Each number is 200 + 40 x the weight over its row's rms, rounded and kept within 0 to 999. Layers, rows and columns count from 0. The size before them is the row's rms in percent of the matrix's.

# down: layer 6 MLP down (transposed), 1280x320, rms 0.0725, rows 928-970, columns 160-239
# up: layer 6 MLP up, 1280x320, rms 0.0699, rows 929-970, columns 160-239
down928,109,209,210,193,209,250,245,236,264,134,210,174,193,196,222,243,181,163,285,183,145,169,196,194,137,199,170,182,258,184,211,229,153,246,186,202,168,183,204,212,207,155,221,142,204,168,172,245,170,166,178,131,167,202,152,215,182,232,197,244,177,247,226,264,197,233,244,149,170,181,232,204,225,179,246,181,218,191,263,212,224
up929,113,244,253,280,157,159,202,193,287,221,149,198,181,187,243,230,216,140,200,217,145,184,189,193,223,112,266,168,251,139,187,206,178,246,220,236,169,139,163,271,155,194,204,182,192,171,196,151,220,230,245,214,216,160,218,207,269,259,146,178,165,195,211,227,86,186,161,161,209,190,197,182,151,189,240,218,233,226,173,234,129
down929,109,214,165,174,191,253,142,237,193,238,243,200,227,205,249,251,269,222,174,199,209,219,207,210,149,261,190,251,203,223,200,230,157,161,174,132,198,202,157,182,262,232,194,198,151,208,231,234,217,198,206,223,240,179,180,184,165,232,198,208,180,106,181,96,259,126,241,133,218,184,129,150,241,257,200,228,148,192,224,209,260
up930,112,213,178,183,179,205,138,193,179,202,222,278,190,229,247,256,133,226,285,199,137,116,141,176,176,179,167,205,236,297,185,213,221,160,128,246,284,237,185,241,191,252,205,234,206,226,187,175,187,167,222,196,205,144,178,140,223,219,145,201,219,168,191,145,132,232,232,194,137,182,157,219,274,123,107,198,215,184,207,109,187
down930,108,153,238,101,289,177,153,157,218,145,158,179,258,227,200,162,215,234,209,178,174,235,148,169,115,221,199,268,175,185,235,191,196,154,193,151,213,304,187,238,146,227,181,258,122,218,225,176,213,234,160,162,143,195,192,184,191,196,138,200,226,243,282,206,235,196,283,212,233,158,231,151,192,194,168,159,212,160,222,224,181
up931,099,254,140,187,189,136,275,202,242,233,188,126,186,179,151,219,153,190,263,182,218,244,192,231,224,201,176,168,237,169,222,229,107,176,133,118,159,224,240,164,223,190,259,276,168,172,157,245,182,148,165,222,229,198,201,199,143,184,145,212,229,199,234,248,133,184,154,207,207,178,151,173,217,167,213,182,170,196,176,231,226
down931,115,185,156,174,217,214,203,207,211,203,108,202,295,194,158,232,241,159,175,198,180,236,277,211,263,198,136,235,241,225,224,215,143,193,172,172,184,247,231,222,191,186,173,259,209,259,221,248,146,214,183,242,219,295,182,189,255,235,223,158,138,203,172,264,272,221,121,174,210,225,214,231,252,230,181,211,180,121,249,207,202
up932,107,304,251,239,222,248,202,186,182,149,189,239,298,239,133,159,200,193,260,146,167,199,211,231,172,226,128,196,200,203,272,201,149,136,248,193,225,183,140,202,263,193,226,138,209,161,166,206,151,228,177,240,229,170,192,342,168,195,176,139,201,202,260,214,159,242,251,196,129,233,165,201,226,143,182,193,243,251,193,240,173
down932,104,208,171,233,209,179,202,272,219,197,187,221,232,211,100,179,165,185,194,214,179,214,208,220,166,244,177,251,190,223,229,186,209,195,204,199,178,160,167,247,228,224,196,144,175,209,194,165,191,252,190,184,120,160,155,250,216,238,176,213,241,251,198,129,117,154,105,170,192,181,234,181,222,198,198,169,262,151,166,149,225
up933,099,153,168,193,198,183,225,251,236,192,115,230,221,220,178,245,212,169,214,216,226,179,197,231,165,245,126,186,241,240,163,235,235,230,233,233,214,299,160,199,211,209,240,233,178,250,198,228,137,198,154,147,170,197,202,193,229,213,211,235,217,173,234,140,173,181,175,188,170,209,198,211,260,196,216,198,199,192,221,203,204
down933,106,153,207,171,274,210,200,192,185,128,229,235,255,199,252,199,188,194,151,217,207,58,228,228,149,180,162,141,223,256,177,259,181,304,226,162,226,163,318,147,185,255,239,195,171,203,162,208,142,200,183,211,234,241,107,186,180,236,235,167,264,220,191,240,212,159,249,126,154,165,268,204,136,196,240,218,134,215,203,221,270
up934,106,227,190,213,213,169,178,290,184,195,82,220,216,185,131,242,164,210,196,258,222,257,258,185,139,233,181,211,170,151,158,208,249,199,207,192,207,157,173,173,201,191,112,124,199,228,274,180,173,211,208,161,200,163,203,114,166,180,196,192,162,201,203,231,235,181,242,199,216,215,229,182,279,147,155,235,196,199,167,245,222
down934,108,229,209,222,213,119,169,227,141,288,132,182,268,231,190,231,158,141,213,197,155,235,218,237,222,243,238,193,284,190,205,150,185,249,142,257,121,106,234,151,224,185,191,194,158,234,207,201,157,173,202,280,241,210,175,147,182,194,290,233,339,165,207,198,272,249,163,172,143,233,216,182,197,92,171,180,175,218,171,127,186
up935,103,209,188,145,236,214,195,264,231,175,174,212,182,199,199,172,233,176,262,201,218,184,189,224,240,130,246,209,146,270,225,210,174,176,146,222,253,261,270,215,217,122,151,205,202,198,199,236,277,195,186,257,117,213,203,233,198,264,139,189,241,193,149,242,166,191,229,163,145,197,162,297,173,269,222,219,164,250,187,196,203
down935,108,177,136,225,209,230,157,215,185,167,237,269,226,222,173,225,250,257,210,289,235,162,187,233,106,204,228,209,198,154,211,163,198,244,188,192,199,212,240,149,218,238,170,114,252,155,217,199,195,149,86,255,251,202,192,190,185,230,182,153,162,212,251,172,254,113,209,226,144,129,250,217,193,205,204,193,256,251,232,251,242
up936,100,235,213,221,199,140,236,238,177,189,255,190,193,194,175,150,227,215,166,186,181,215,164,216,207,169,238,180,221,147,188,192,249,276,214,218,175,228,207,220,156,221,146,237,230,186,176,232,225,203,153,304,111,198,142,258,250,178,209,160,167,214,164,211,232,186,157,181,202,228,206,250,191,234,220,148,193,185,208,162,135
down936,105,189,275,169,219,238,173,170,176,229,212,165,218,155,227,185,175,232,248,210,186,245,220,193,156,156,218,172,176,288,215,214,234,200,180,265,209,289,159,181,223,222,148,210,289,194,199,204,229,87,147,251,170,139,194,166,237,207,201,249,220,178,159,165,139,162,185,225,151,103,250,233,223,168,176,245,214,208,144,207,196
up937,113,193,163,90,243,219,182,194,230,208,172,251,208,186,240,257,255,144,226,75,249,168,192,163,196,104,181,222,165,131,247,205,242,139,261,183,199,150,195,182,167,170,191,170,137,223,179,171,173,196,171,223,187,116,263,191,221,152,242,204,186,203,199,170,188,134,165,202,246,203,123,274,111,202,189,204,257,151,228,241,260
down937,096,231,227,179,244,212,250,213,198,134,209,171,207,202,123,242,225,133,208,85,124,205,142,187,180,180,170,183,181,233,237,157,255,274,301,206,158,230,225,198,143,208,242,198,171,245,181,203,119,275,200,216,153,123,186,241,198,211,237,125,212,177,208,180,85,192,249,196,208,160,153,257,178,227,122,202,236,187,174,282,245
up938,101,156,208,235,234,250,188,241,233,228,234,224,170,261,229,119,186,235,225,59,251,177,191,190,240,232,199,164,184,191,202,194,169,216,241,252,171,193,179,185,212,170,244,269,206,141,187,229,211,199,143,137,284,255,124,204,260,156,229,196,215,220,226,190,192,179,187,293,251,149,189,198,233,214,290,195,218,219,146,235,236
down938,100,160,251,172,274,207,221,226,208,166,231,318,260,262,190,237,171,241,248,119,214,181,145,152,217,249,257,216,197,243,177,205,231,159,188,248,175,136,199,176,194,171,162,189,135,250,157,227,196,212,165,236,277,151,178,153,133,192,185,170,215,164,234,175,199,183,208,150,212,185,236,218,160,230,218,203,214,239,191,225,195
up939,102,180,132,151,163,175,203,225,192,153,237,282,194,199,285,139,281,192,194,169,162,183,205,201,192,159,270,173,175,133,179,220,196,159,251,148,177,154,144,217,232,252,207,216,276,153,197,211,165,210,162,212,144,133,165,283,184,142,193,155,261,187,225,159,187,236,173,142,181,175,128,207,238,237,192,262,247,140,120,204,159
down939,104,261,233,162,245,217,178,211,220,214,214,234,174,273,92,202,165,223,187,217,231,156,251,210,177,258,223,217,268,197,237,217,163,231,129,234,292,183,219,143,228,184,214,236,225,194,170,204,258,238,186,167,212,144,230,152,221,196,271,231,204,191,222,236,230,226,229,185,239,202,210,181,242,185,272,222,210,167,172,205,203
up940,101,196,200,217,223,323,194,217,164,238,187,220,136,234,107,76,138,215,198,225,270,217,198,227,159,260,90,181,195,168,187,169,161,163,201,199,176,267,208,193,166,170,237,161,163,153,195,234,129,190,193,162,218,246,194,213,212,189,188,125,171,208,201,150,197,270,213,211,152,161,249,174,160,229,221,170,136,242,185,239,188
down940,101,240,193,227,194,230,228,193,200,138,265,233,187,228,150,191,218,162,212,104,122,217,197,218,140,180,193,228,201,186,174,138,205,194,116,212,162,194,240,209,201,196,228,226,176,225,291,209,202,213,165,151,237,203,233,182,220,173,219,198,186,183,139,166,216,106,200,223,210,186,174,196,214,150,218,167,133,174,201,236,222
up941,098,188,151,285,157,146,252,166,179,209,234,200,247,271,215,220,287,127,182,170,248,208,219,172,244,232,218,209,188,243,196,183,166,230,129,252,132,235,189,227,131,192,243,127,226,183,173,217,235,176,193,230,255,204,171,193,204,177,163,169,161,182,188,263,245,165,194,272,191,188,258,248,192,185,242,223,211,200,207,203,171
down941,103,224,147,229,230,191,256,142,142,212,251,225,237,218,191,279,176,152,124,228,237,226,185,231,238,245,246,185,151,217,161,212,239,239,208,242,215,252,252,296,230,215,230,153,250,228,141,153,138,198,220,144,171,181,181,165,187,167,240,188,199,168,229,255,205,237,213,234,121,220,216,237,206,187,238,204,295,237,234,132,219
up942,096,255,240,190,250,236,173,195,215,159,221,204,160,212,203,136,201,217,285,93,184,162,158,185,172,271,193,315,194,268,214,192,178,143,164,233,211,216,153,155,194,237,297,191,208,257,208,184,162,227,159,182,256,243,197,260,164,189,247,184,197,216,189,200,215,258,199,202,229,219,176,170,239,247,259,133,204,156,211,186,197
down942,100,246,171,204,242,198,247,171,233,190,232,205,233,248,151,249,225,217,257,220,249,246,262,215,240,226,159,176,183,221,157,277,231,176,275,170,178,212,166,208,246,266,229,285,198,266,171,237,262,146,171,136,141,153,232,186,277,225,170,199,212,260,245,202,196,247,181,178,150,238,175,264,232,205,211,167,222,185,168,183,186
up943,108,118,152,176,223,121,166,187,137,227,184,236,202,189,140,214,284,203,227,193,222,236,234,140,138,213,199,261,243,160,224,169,216,219,217,185,237,157,215,240,201,252,161,254,227,183,209,181,248,196,230,178,180,244,151,213,142,198,209,193,200,158,177,172,218,207,232,205,233,182,274,208,109,288,182,162,209,179,211,208,259
down943,109,143,180,199,145,195,195,233,194,148,275,203,213,148,194,244,202,213,261,205,155,289,202,211,191,158,175,203,97,117,245,204,188,189,211,259,244,201,223,262,192,195,195,185,214,183,199,247,194,256,279,182,234,135,235,198,197,233,205,234,212,207,134,176,185,229,204,163,214,213,179,140,172,179,212,176,181,161,229,179,227
up944,080,189,200,248,120,133,218,198,125,201,189,186,227,218,139,228,258,220,233,147,136,74,206,273,187,171,317,249,156,224,203,197,253,150,172,224,75,148,236,200,183,266,177,183,194,143,247,291,191,172,218,292,244,256,209,158,223,273,180,298,190,167,181,185,190,176,213,196,232,174,182,131,174,239,191,248,176,234,223,183,210
down944,085,237,197,172,172,175,154,211,174,245,163,218,205,189,207,181,108,207,142,182,206,165,184,185,229,206,161,115,286,176,188,269,242,237,232,189,244,232,206,223,218,133,159,162,174,192,187,179,184,172,153,130,138,186,244,203,159,198,205,145,223,212,247,212,199,221,167,193,256,269,215,210,222,199,208,168,223,226,174,164,67
up945,104,206,194,178,223,236,208,128,239,217,138,158,196,231,261,225,160,211,226,192,206,175,237,263,191,176,140,165,165,220,228,233,237,254,305,233,245,233,269,184,170,246,217,189,137,215,234,144,223,221,179,155,244,208,177,223,223,190,207,222,268,228,198,166,210,196,238,148,145,195,222,234,220,223,226,184,259,168,176,182,307
down945,104,204,171,146,232,230,206,220,246,166,139,137,221,198,159,194,199,162,174,230,201,151,177,286,199,177,197,162,191,157,161,201,207,204,341,291,176,237,198,236,119,255,219,245,165,248,216,172,234,174,233,214,200,235,159,189,205,207,185,215,247,203,172,131,160,211,221,171,183,197,213,212,196,252,287,152,264,193,212,186,255
up946,093,156,214,203,275,229,252,198,270,205,168,187,275,235,265,212,229,205,185,182,187,266,119,119,198,166,223,214,188,199,181,222,196,207,161,262,227,174,282,145,153,260,178,235,207,150,192,239,252,286,198,220,143,237,184,195,211,133,256,168,243,192,213,162,207,240,252,198,191,305,176,191,231,258,221,189,279,177,71,108,176
down946,101,235,284,206,191,150,286,177,218,157,178,219,189,235,297,191,159,174,156,151,202,263,184,156,269,234,239,214,216,213,194,215,206,157,230,188,173,224,193,168,244,183,211,181,154,156,240,179,204,289,173,205,175,190,202,199,194,233,219,177,270,178,241,213,203,160,204,188,183,287,114,218,286,182,194,262,201,153,211,193,174
up947,097,229,195,249,247,206,177,94,161,148,204,219,254,176,205,157,140,179,139,182,251,217,172,208,207,258,155,222,196,200,227,195,173,231,115,220,221,209,210,167,262,222,170,188,162,118,215,213,175,210,117,176,169,191,221,213,111,309,192,178,218,179,181,144,246,160,153,189,191,208,310,191,107,310,215,221,187,172,183,249,230
down947,097,254,206,245,193,253,225,224,205,223,180,198,184,239,228,229,270,111,207,247,148,41,155,184,198,196,219,209,192,185,211,146,189,210,230,310,127,198,197,235,249,234,151,203,206,217,187,204,169,249,174,156,291,233,281,124,179,204,211,226,234,165,133,237,255,152,152,199,138,182,195,241,223,196,174,243,134,213,212,248,206
up948,091,128,166,210,177,261,189,208,311,198,187,167,119,147,248,159,244,164,183,184,192,195,284,195,179,214,222,151,181,265,142,219,242,276,121,251,176,277,224,229,145,198,123,176,178,151,160,243,226,294,166,164,187,175,172,269,194,263,194,261,147,222,234,173,209,211,181,252,222,234,140,249,287,111,235,208,197,209,222,238,197
down948,094,207,166,201,143,219,113,143,151,155,234,159,208,179,239,223,146,162,137,203,221,182,175,180,173,205,192,199,175,259,200,160,200,231,113,94,161,246,274,215,192,116,174,175,198,226,225,208,238,133,243,225,140,176,248,164,224,248,253,229,210,206,180,180,122,250,184,200,279,199,175,241,255,159,132,143,200,186,223,184,128
up949,113,224,180,214,157,264,276,160,265,221,229,153,242,196,206,298,222,192,269,173,177,188,154,179,203,225,225,123,211,201,244,96,208,219,217,231,184,224,193,262,172,210,208,194,228,177,207,114,231,212,253,207,189,128,231,190,163,239,181,213,223,254,260,194,221,231,187,221,164,204,201,133,193,231,206,196,167,123,132,169,216
down949,120,255,211,258,154,265,193,269,217,194,165,229,191,227,207,199,226,236,222,170,284,250,238,145,214,206,216,173,185,190,193,177,164,241,187,210,200,253,168,278,218,217,180,189,136,157,189,191,250,181,239,299,272,125,132,187,234,157,207,198,155,214,210,174,208,245,208,128,207,205,217,195,210,192,184,150,148,208,197,212,211
up950,081,156,145,177,248,212,226,153,128,119,206,132,233,223,189,216,180,205,229,115,201,237,137,137,234,219,194,276,219,195,161,188,183,125,173,179,160,117,143,240,261,201,225,180,159,189,195,199,156,164,205,208,208,242,159,220,152,192,215,219,220,193,175,187,239,193,242,196,194,244,208,181,235,145,241,262,235,156,175,172,161
down950,075,162,172,184,172,163,181,242,263,211,130,121,223,273,208,171,229,203,160,180,228,170,210,246,225,165,162,233,186,198,247,298,270,241,251,204,280,276,253,201,138,189,218,229,226,158,165,184,187,143,224,229,170,199,238,212,220,197,169,138,136,190,234,216,206,210,187,249,225,185,250,209,162,248,222,136,217,261,201,257,198
up951,082,259,220,202,224,179,263,217,155,174,234,221,228,292,235,157,202,152,139,195,214,172,228,130,159,197,189,222,138,174,246,135,169,154,204,149,155,230,166,175,160,241,151,178,296,236,215,194,178,239,193,194,208,241,151,216,237,125,186,259,170,243,215,283,238,143,145,235,227,232,181,198,219,204,229,194,232,183,165,191,202
down951,079,170,133,208,174,194,147,188,324,240,153,135,205,183,126,246,207,230,154,230,189,173,161,204,218,228,201,169,149,290,237,255,192,240,205,230,262,247,182,269,237,141,239,241,223,120,219,243,219,104,245,163,259,190,269,173,182,231,182,168,140,147,212,161,135,212,218,168,251,170,118,271,233,221,232,192,169,205,240,167,184
up952,096,181,192,191,274,140,217,170,214,174,145,227,194,307,162,272,191,262,247,148,221,276,188,161,182,187,196,132,161,205,204,242,273,225,217,228,194,183,227,218,173,271,224,174,196,238,235,195,139,194,210,200,184,210,135,170,239,120,245,209,201,182,194,98,207,193,160,262,204,240,157,159,240,208,213,203,176,226,195,224,185
down952,095,214,186,185,209,219,197,163,185,193,184,202,203,251,173,223,232,191,191,180,226,188,269,229,299,178,214,219,204,215,197,194,154,190,225,181,209,142,119,247,250,209,181,176,195,189,249,164,212,224,195,115,219,240,144,152,242,157,142,219,174,195,222,236,138,230,184,137,217,93,215,165,224,239,290,254,254,122,175,250,162
up953,114,174,169,215,177,194,225,185,158,141,225,238,176,239,141,168,227,194,192,237,174,219,226,148,189,174,233,220,200,151,185,153,144,241,153,285,168,216,240,208,187,220,223,225,206,246,187,222,279,136,263,181,156,203,198,161,152,231,272,196,257,133,187,195,148,263,231,112,189,193,179,209,168,152,158,185,194,189,216,175,212
down953,112,213,214,175,164,199,209,264,219,222,218,227,204,261,264,182,217,173,200,179,185,140,108,226,212,155,262,247,238,96,230,199,257,240,206,252,191,183,202,230,268,228,240,178,229,241,265,272,181,297,213,215,205,261,253,198,213,237,284,165,235,210,288,146,158,242,224,157,156,143,152,277,176,161,179,217,188,170,187,260,186
up954,099,202,210,227,186,219,202,131,230,202,261,152,148,205,226,191,215,205,204,185,169,239,178,248,66,235,203,275,141,263,243,158,175,165,169,231,221,230,188,218,229,202,140,151,188,162,186,164,232,163,247,239,206,270,168,224,269,208,180,114,200,193,191,154,206,209,258,214,189,159,262,243,175,191,329,196,250,260,296,194,205
down954,106,212,219,215,189,219,194,158,245,214,247,132,109,146,216,121,192,199,224,260,189,155,219,237,206,134,237,265,159,167,199,226,224,183,228,184,263,198,195,152,155,205,117,148,190,236,202,120,203,207,152,252,226,232,170,209,186,185,243,192,213,239,223,236,254,194,196,177,60,250,215,265,132,277,256,227,225,269,220,172,193
up955,107,231,174,187,223,168,168,148,235,193,193,200,197,259,188,199,203,214,185,180,264,193,153,226,217,219,131,157,127,189,124,142,206,199,140,204,246,313,288,170,167,190,190,184,179,181,208,169,217,214,204,181,208,156,252,135,145,230,241,153,195,184,171,192,164,256,269,224,176,178,252,211,246,208,101,108,294,219,243,118,200
down955,103,204,201,239,209,252,141,203,184,137,177,155,192,243,184,233,230,194,177,186,235,188,221,223,272,169,236,197,253,180,193,248,154,155,276,121,188,170,186,143,210,171,283,137,183,213,193,242,205,149,179,195,158,201,219,208,242,191,280,238,169,162,160,166,250,234,149,186,257,261,220,219,119,218,164,211,196,274,169,235,157
up956,106,311,251,130,106,240,229,169,145,255,210,126,235,223,246,204,245,141,183,191,205,166,202,169,225,237,169,155,263,236,217,207,278,184,211,160,141,213,192,216,219,116,145,335,196,173,215,229,185,239,221,185,237,176,258,257,199,201,187,235,217,169,233,232,226,235,201,189,199,250,225,210,153,260,175,271,261,231,178,217,210
down956,102,219,176,142,220,227,190,155,225,166,241,163,191,221,207,233,226,212,181,159,138,207,185,230,139,224,204,246,231,160,191,156,140,208,216,125,202,196,215,217,207,202,282,222,179,139,177,197,302,150,223,195,214,213,282,124,156,131,159,225,155,192,179,255,190,231,158,172,202,176,216,161,179,273,210,198,185,193,198,238,252
up957,092,187,152,175,160,240,211,226,167,148,204,211,160,243,164,185,185,191,209,242,212,212,135,179,178,250,194,195,197,245,143,211,237,165,172,219,256,255,217,109,199,209,174,275,265,198,262,205,158,97,222,232,187,161,202,251,208,201,170,183,187,218,215,189,156,292,141,218,192,223,203,187,177,253,186,124,142,239,303,134,202
down957,097,159,286,178,239,200,125,130,201,273,239,220,185,162,217,258,206,148,163,261,237,111,256,206,263,123,225,235,180,220,183,158,244,245,229,195,159,181,179,194,156,194,180,224,161,202,213,177,215,260,180,183,251,248,201,207,176,229,211,241,224,208,208,262,230,155,185,245,155,224,249,191,282,154,209,212,233,189,177,106,242
up958,119,198,236,222,199,216,157,136,176,120,184,160,189,138,124,214,231,158,228,252,213,273,172,168,198,240,225,194,140,198,210,194,185,200,191,189,205,152,216,201,182,142,168,231,206,137,237,205,168,285,199,230,174,233,188,186,219,238,210,194,129,272,228,162,169,145,191,131,201,245,199,161,234,108,187,197,225,175,213,181,184
down958,115,193,265,179,245,193,260,176,144,158,275,202,185,194,163,232,151,182,153,156,126,195,138,207,160,182,171,227,188,192,139,227,163,177,168,253,234,207,168,249,204,235,222,238,172,202,161,179,194,174,174,301,131,196,169,212,264,263,232,76,242,163,207,205,107,190,192,185,197,243,218,210,176,177,204,191,122,176,165,245,204
up959,094,289,216,175,184,189,133,238,235,191,235,218,151,203,211,259,226,168,197,185,230,196,234,255,169,172,205,179,188,113,167,162,157,184,211,254,257,160,108,230,190,191,164,231,205,184,224,152,203,205,184,182,206,195,177,191,279,177,227,170,151,151,193,190,146,241,257,215,216,217,235,178,232,186,190,186,214,116,198,202,229
down959,102,171,213,264,218,220,274,212,233,183,177,225,202,163,229,141,234,154,248,216,231,204,243,238,237,200,209,196,223,125,305,184,247,157,184,197,186,203,188,146,232,202,155,261,175,121,206,204,183,206,187,214,196,212,217,116,163,188,180,223,127,222,171,218,262,236,223,176,149,208,145,228,169,159,205,189,243,242,127,187,297
up960,113,279,215,241,196,97,157,200,233,224,211,83,189,203,164,166,178,195,226,179,295,234,252,174,180,145,212,239,232,188,185,98,189,223,252,155,182,176,181,194,254,146,155,208,150,154,178,169,182,227,214,192,170,212,167,243,138,219,175,233,227,229,207,173,235,228,205,243,114,220,315,218,184,208,200,271,273,165,193,208,234
down960,111,205,134,238,113,201,153,235,238,203,196,163,224,159,224,227,223,134,218,215,221,212,258,204,194,226,223,185,242,204,202,194,173,160,156,162,223,189,132,222,110,187,235,261,215,196,203,257,225,191,242,142,229,225,199,218,128,250,226,162,204,188,195,161,242,251,151,151,184,227,228,205,63,272,259,200,220,228,204,239,233
up961,100,206,221,194,136,248,238,193,241,192,211,147,170,159,138,244,196,206,221,260,213,203,230,236,167,206,200,125,254,210,206,197,177,207,205,211,179,247,215,190,149,183,186,91,143,194,267,137,135,235,237,197,186,277,193,194,237,210,202,158,174,228,221,173,182,122,142,233,185,243,235,226,208,196,116,206,216,233,223,200,169
down961,093,139,205,206,218,174,165,184,152,235,245,187,247,147,167,143,164,137,203,215,241,97,145,167,218,266,240,193,196,159,178,175,215,197,133,197,83,112,178,103,268,159,113,228,256,222,187,177,204,159,210,147,173,213,212,225,252,161,189,176,164,186,160,215,192,191,208,215,234,220,190,199,165,258,122,148,231,217,210,269,173
up962,100,222,254,121,182,214,160,197,256,230,203,200,111,196,178,267,156,156,242,129,145,234,230,276,200,219,209,185,140,128,220,198,237,198,221,216,266,158,195,205,243,206,213,151,233,140,228,171,180,281,201,194,254,194,247,262,173,190,197,200,250,160,147,242,167,252,224,241,190,134,241,209,175,245,236,203,196,265,131,206,214
down962,107,240,194,169,143,197,226,195,213,103,142,168,112,172,221,199,224,231,151,228,217,218,177,222,243,286,229,198,208,141,250,280,231,187,198,161,149,189,207,218,214,183,174,195,193,173,204,173,210,223,145,217,189,173,168,181,231,262,137,174,210,230,216,221,178,146,167,242,261,214,216,175,226,242,294,133,147,118,189,234,166
up963,108,222,276,253,171,177,165,172,239,240,139,262,117,225,207,256,208,310,201,204,188,224,167,244,218,276,162,214,99,175,230,238,140,196,266,250,147,224,229,230,176,249,130,200,180,150,189,224,173,202,167,188,211,227,140,147,187,182,193,188,138,202,214,145,175,240,226,204,133,155,122,162,174,117,205,179,189,174,174,138,183
down963,116,192,118,263,239,127,163,243,156,239,242,187,112,259,167,203,192,253,210,208,200,211,178,206,157,244,189,177,153,166,151,274,166,172,250,274,182,195,248,150,155,165,127,243,184,176,176,194,216,148,126,260,148,160,201,202,246,185,148,196,228,233,228,164,245,187,215,262,204,235,132,197,217,165,196,188,130,199,142,219,172
up964,083,151,258,120,179,99,179,59,162,221,182,264,237,172,162,190,126,204,209,174,171,175,260,179,196,163,259,253,209,175,206,258,154,233,188,163,225,210,211,176,148,171,136,218,90,271,182,177,214,171,254,185,227,262,165,225,163,159,182,169,202,157,127,178,198,229,228,218,209,204,159,215,190,147,221,231,189,126,255,210,159
down964,091,190,163,166,216,242,222,190,180,199,223,99,162,224,179,222,215,215,219,186,160,210,186,195,172,186,229,155,179,229,169,272,237,279,217,225,200,145,151,222,217,164,154,241,194,258,248,194,213,142,214,177,186,241,200,175,263,217,141,210,209,241,198,134,153,183,221,218,178,151,231,179,234,184,109,189,134,201,220,157,173
up965,105,190,273,247,235,188,115,198,228,205,219,145,161,207,252,183,209,266,167,177,227,199,201,262,204,212,193,149,163,193,183,199,147,171,148,168,123,248,173,184,182,215,186,219,263,224,222,223,224,163,257,142,203,228,228,110,125,192,171,191,230,166,173,174,249,235,228,176,185,199,187,282,261,182,190,141,89,226,191,209,214
down965,103,216,167,205,226,216,248,221,170,148,133,193,248,220,222,222,199,119,165,192,296,210,203,281,223,225,236,220,214,239,197,229,240,184,153,192,196,261,192,246,213,235,129,202,196,246,200,206,151,203,235,163,176,214,260,187,155,215,227,258,199,201,205,106,297,212,153,145,236,181,137,181,148,145,307,203,136,216,221,214,236
up966,111,283,204,242,184,261,142,234,212,143,176,259,219,229,199,198,243,176,150,171,239,288,145,208,222,225,153,164,212,125,213,128,159,181,210,193,190,218,176,248,221,158,219,178,228,262,193,152,228,223,174,116,189,242,161,225,244,204,170,237,230,231,167,242,165,185,233,233,162,212,190,204,208,193,177,214,225,215,172,138,189
down966,104,234,178,267,242,103,143,195,141,167,214,173,153,239,194,199,215,164,288,192,177,210,175,261,219,163,216,245,236,124,258,215,229,207,219,205,134,108,264,131,173,191,220,121,119,223,111,199,207,185,155,211,226,141,217,212,234,227,189,190,192,229,179,200,148,281,158,229,189,232,229,178,203,155,233,128,255,226,193,230,147
up967,102,194,213,229,156,217,146,156,196,137,209,175,137,185,205,158,211,216,217,223,232,222,191,163,147,257,186,128,213,229,201,168,239,122,217,146,220,282,260,184,209,142,182,191,140,226,241,201,260,187,207,181,192,222,246,244,181,208,169,224,190,163,221,196,221,188,258,287,254,226,235,167,174,219,150,189,121,125,203,173,153
down967,107,198,170,201,182,219,291,175,247,149,195,244,235,170,249,189,195,203,151,287,167,268,192,214,236,199,176,188,201,167,257,183,206,197,255,174,231,245,280,210,208,188,197,177,248,255,219,191,224,171,222,266,206,176,229,189,263,155,208,186,193,174,266,121,178,136,250,220,274,228,170,183,189,194,153,242,219,102,312,162,214
up968,073,227,243,135,190,198,236,204,194,225,241,185,195,199,184,178,287,212,191,196,198,251,338,210,171,214,231,188,194,224,177,144,187,144,155,154,146,220,200,177,168,125,99,214,167,171,227,212,189,171,170,178,223,193,251,222,166,156,207,280,236,213,262,281,162,219,178,261,296,159,164,322,228,201,171,197,288,221,157,244,221
down968,075,222,223,213,150,128,141,145,239,198,150,176,183,266,235,197,233,249,267,233,210,198,204,169,231,134,139,222,157,184,209,247,167,223,220,208,228,169,249,184,227,239,235,109,175,206,221,174,260,224,231,216,150,175,178,208,235,237,204,178,212,262,191,219,172,200,216,221,216,207,176,87,262,248,237,169,215,276,166,215,201
up969,095,208,270,197,132,219,199,220,250,199,84,230,162,267,253,216,227,173,159,200,229,261,243,208,203,199,175,144,150,191,224,262,254,177,205,210,197,175,215,153,236,211,174,242,157,168,166,194,227,83,227,185,165,159,205,247,167,204,285,201,207,177,260,212,232,133,247,160,236,207,177,190,195,221,217,192,163,242,137,217,168
down969,092,228,211,196,213,128,173,214,211,249,210,177,218,189,181,118,199,151,175,240,148,183,164,201,248,239,179,216,201,250,172,191,176,250,181,199,188,247,187,229,143,194,205,240,237,182,191,223,213,179,276,150,218,263,300,185,158,155,197,199,175,180,149,159,185,222,201,180,220,171,277,245,194,175,178,272,197,212,219,191,201
up970,108,205,196,225,233,208,137,219,187,176,231,147,220,189,263,195,219,202,96,225,188,231,197,284,157,256,166,171,156,156,189,191,181,181,148,168,232,193,232,209,247,257,279,174,211,168,243,263,174,217,221,170,217,294,202,110,187,197,243,173,137,212,143,231,150,198,184,250,196,170,238,210,234,133,166,218,228,186,243,179,130
down970,100,226,236,205,202,244,197,196,250,156,233,78,263,132,270,125,250,148,221,196,136,212,210,227,246,192,134,233,153,73,208,229,166,289,233,189,201,252,145,183,199,240,225,186,236,117,124,241,217,199,228,162,209,153,287,213,202,228,126,215,223,223,251,190,213,190,109,213,159,198,241,198,198,196,212,172,188,200,199,194,240